Weights of a small transformer language model: 61.1M parameters, rotary positions.
Each number is 128 + 24 x the weight over its row's rms, rounded and kept within 0 to 255. Layers, rows and columns count from 0. Numbers have three digits each. The size before them is the row's rms in percent of the matrix's.

# layer 4 attention value, 512x512, rms 0.124, rows 283-304, columns 0-63
099:095126093160158146123132141159170099102135132135123115134138152182157116097148156125147113166152141116103132123137109115159122171123116119132090137120137114115133122164163117112133104077165164
102:123109127139119133146117123113094088139138149128079144112074136150100138148133124111100118154133135095114138147119127151101163127124124158108090101176162135094160144145133130121115105132110095
102:141125111116144132173149111126132133137133089104130111118131101158115145150136105122107146112146139160117119119151167088101121142103157120105142140140129118160119096109111095138143123165163109
094:130135155166115118105138160092145149142127190124085129128158135119180169090139112145138127154156152113136128100082102127133130154132136104137133106125130110112161140085162125114151119118160129
104:145125146140138112133095140122134118101127125149128116140106122117087144134125106092093143143157099119145142107131160108138129102116103165095117167129134137126133140106149130119163135145175132
103:143110128125127155171130167087128139101134145126121142110171144114149120139133097114142143143147077127167140108102168127126119170098086102077085122171133104116118107116151125165161121152136111
093:156132115139150153118145111129134094169119147124127200118138129130196150080098121135152119120134143141172133106130073178142136124136130137104150133150090148099107124111126142112167109100147134
099:091110115193119146145109170109139169167138144131130145147131138149124096109125112146150174164148130139161133090117110133161113122074125127114111139117120147110132124077122060140096169141150113
099:145106129150145098161139091147113129134112209165121094135135120100103174151151143114125137121104105126125204159121127098112091094104161108162141172134155132100125143162123169114130112123134108
105:125164113113077170082112124174106078129111142098092181167156147106129161155106110131147110130143108153128132126117113111109141137116104116083131099125127117141155160115146119133123165152139112
098:141134114123110078134145169127102138151096132203147167158143123082170111106153141127117126150107123096112151147154136128150164169121151176145152114140115120162125102126148143068070164113095090
096:147097179127137120118090137158098147135145131133111114108155136155135139127133127129140119144120165134108114115167144133098130113132096167157138103156130183081134127161121121174141132115165141
096:086109100096098163147152148122158127121109123068165134136097133136177136163105134137139177137153131136113120128182138097114145138175114131113131115102086123154144151136159125190142151136091137
095:089157118155151128132150106134148155097158125076109134122106160126063096178120118149150159152133122128145096122133078147147179137116171136139115153121102138143185113126108127106109092156153150
090:101092150095160101167112099158108102112092130084147112100137144133163128133111130160133157118123079125122115146108135098144151083140139147155140104129131114086101119140146096185111144177112133
103:126120119111172112144119108123112136129122121132171097140117104131102095100151138120138146158154130102145161116127151171131130141134125138087122109106161113119163109119123161083139142210147074
097:153170106158085139133096185133071118124176105131139117128137148111120147087168146125125097126150128123094178122133126092169109124106087174178117117151128138113128165146140152150108133072081119
096:124132135121061104133086116137130115115145107097133130133155110116077087138167144115134127075113115115129128125164131152128168142142114125112158140160141128142140178129083126127132114127119167
100:133129144164139127146110133118139176100121160154114122122105157124147060126135137115134093094176115153091146138064157140139111101130108112149149125143159105113159135161150120094142119077115116
111:132202163089086174155111113081147114176096126122129130112119121099115117125129153177136141129174149155159116106118170184155111140103088136153160099101124083180104166138126141116158148108128123
098:128183137092084139158143128120145111131110124150087137105132140131124116147124149115112103120123142125153126109088172100121126188093141128155092093128131113115135146114119122156163131111133099
096:170191140101154148128159135162128132093127134147090175116168119158118121088128138163157172100148148143133153117117105138174135147084167096169146114164156133107092121150154148122200145126108093
# layer 4 attention output (transposed), 512x512, rms 0.113, rows 283-303, columns 0-63
100:101156150157144129128145141092139140130160077137137144125150142114133123102104118137141118126111122116153129140148132127151094128136118141150143109125118147097158128129129176113133110099123143
100:079100135165165135167149138131115124080140151090146119133150102122126162132138121124152168172121149157132157176133082141153111139125124108123135099167118094122161104123136134103081162125105135
102:155109118105114153112114099140133107097082131108119157153108131124149150164094152076118113117147146134142104130084159119107122162085138143157118161128151152126143126099139093124134103143145128
095:093147107140142115142131140146118142103139146139148136149122135184087100098129120139124128103133148131121070183153149162147114107144151161131117107143136155107133143092163150114161109133136074
102:130137138164157152128128123126145143130144138131165085101106171115152155158148112131185104134113127136125132126126116138093168129142156143133138089169102143093133070138194172128127107094118099
104:108146128158091151158112150143156140113088166127110101147126113134099141144115085091114146156140125136163150110151104146140113132117150161121146120113093162121177137127153109096088108142121148
093:128152140090141115107131113120146079116133121095121151139099101148143139143120109093179122117097131136129112144135186137156117095111155101129160165141138093150138112137118122119098140142117161
097:157120154140133124123129149077141099121127074136106109108123163104130097154132117102136118106104119110161122134169148119109137114119155192107145135107145142133103173111146103141168120148115107
102:108121155101105126133126085100158111150156133139136138146147173161121097097128115112110136157109139127131138117115127121130150131164078090129188139151116128088191136168068129133151144116134127
101:155138114137132161103108155094096152121105121136138131148109065171091117137080132118147191106201098088123103171110113101126086112099143124116092134118134145110132130112111120139131125119118106
092:121135179119130195175122138145172133102128137137137124174112128121140108103107119149151135129098132112153086127096126122143127131146121120127117113111147109099095087131107127147129144065131146
096:146130142153125146127119141144106154108144170127125122086137123104088140105118131124101150152125126124126074143119122105178131125114162124153116118148122078129156132107145157125094063128140123
097:161112159099133097149173146121125119100119109164094134117140108089110156143129120133180107112099133123137154117121158118144103116130134144151153100123140159134156103104151145179151097161157135
092:127164177171124183133100106144106125112136131118154092128144146170140123120165142117143097107134124100157121120141124143127164123109135153148208128110139157129091143121118166116130125119109128
090:114108087105098145114148141133159126134128172119084100176104113137154125162157138098151087142104131107115151103078109155113140138104079131105110126160141125157137110096135116128120151109142089
100:126147121155138154125121108121102100117131121131161066105165139071151124098120135164113128111126139103096117161155151171110098109149177116128130110154157143094138116142116109107113108173122139
094:105118099111090124107130143106142152150101115144112138125134142155133057165138131159125102137087167145148107146092082137163115105157092081098158181108158138109116151130113105134153133165130139
096:110115106103115125156157118137110124160110117144134142184136095097114137107126139133158112122193169121092151093118134129096136179109109098128096077158102122135121137128126107135103120140140146
102:128185141141120069113192151126127114103172095159103143151088136174110106142102136131088127112105162147161106124144128123069081143141150112112090128104131103139098126102141155133118158162085098
108:079129104108099145120140137095143166120117129139146125094123085102105151116115120128108149134145125120111119115105129178135116086144170152131158153129155167107148103087159079082137110151097117
102:103163112132120128122152151140160122122138087114115114113106135112125148143133105113107099105160133113112127123109171123124102126129171126142165141122121179133162122107134075113126135164114136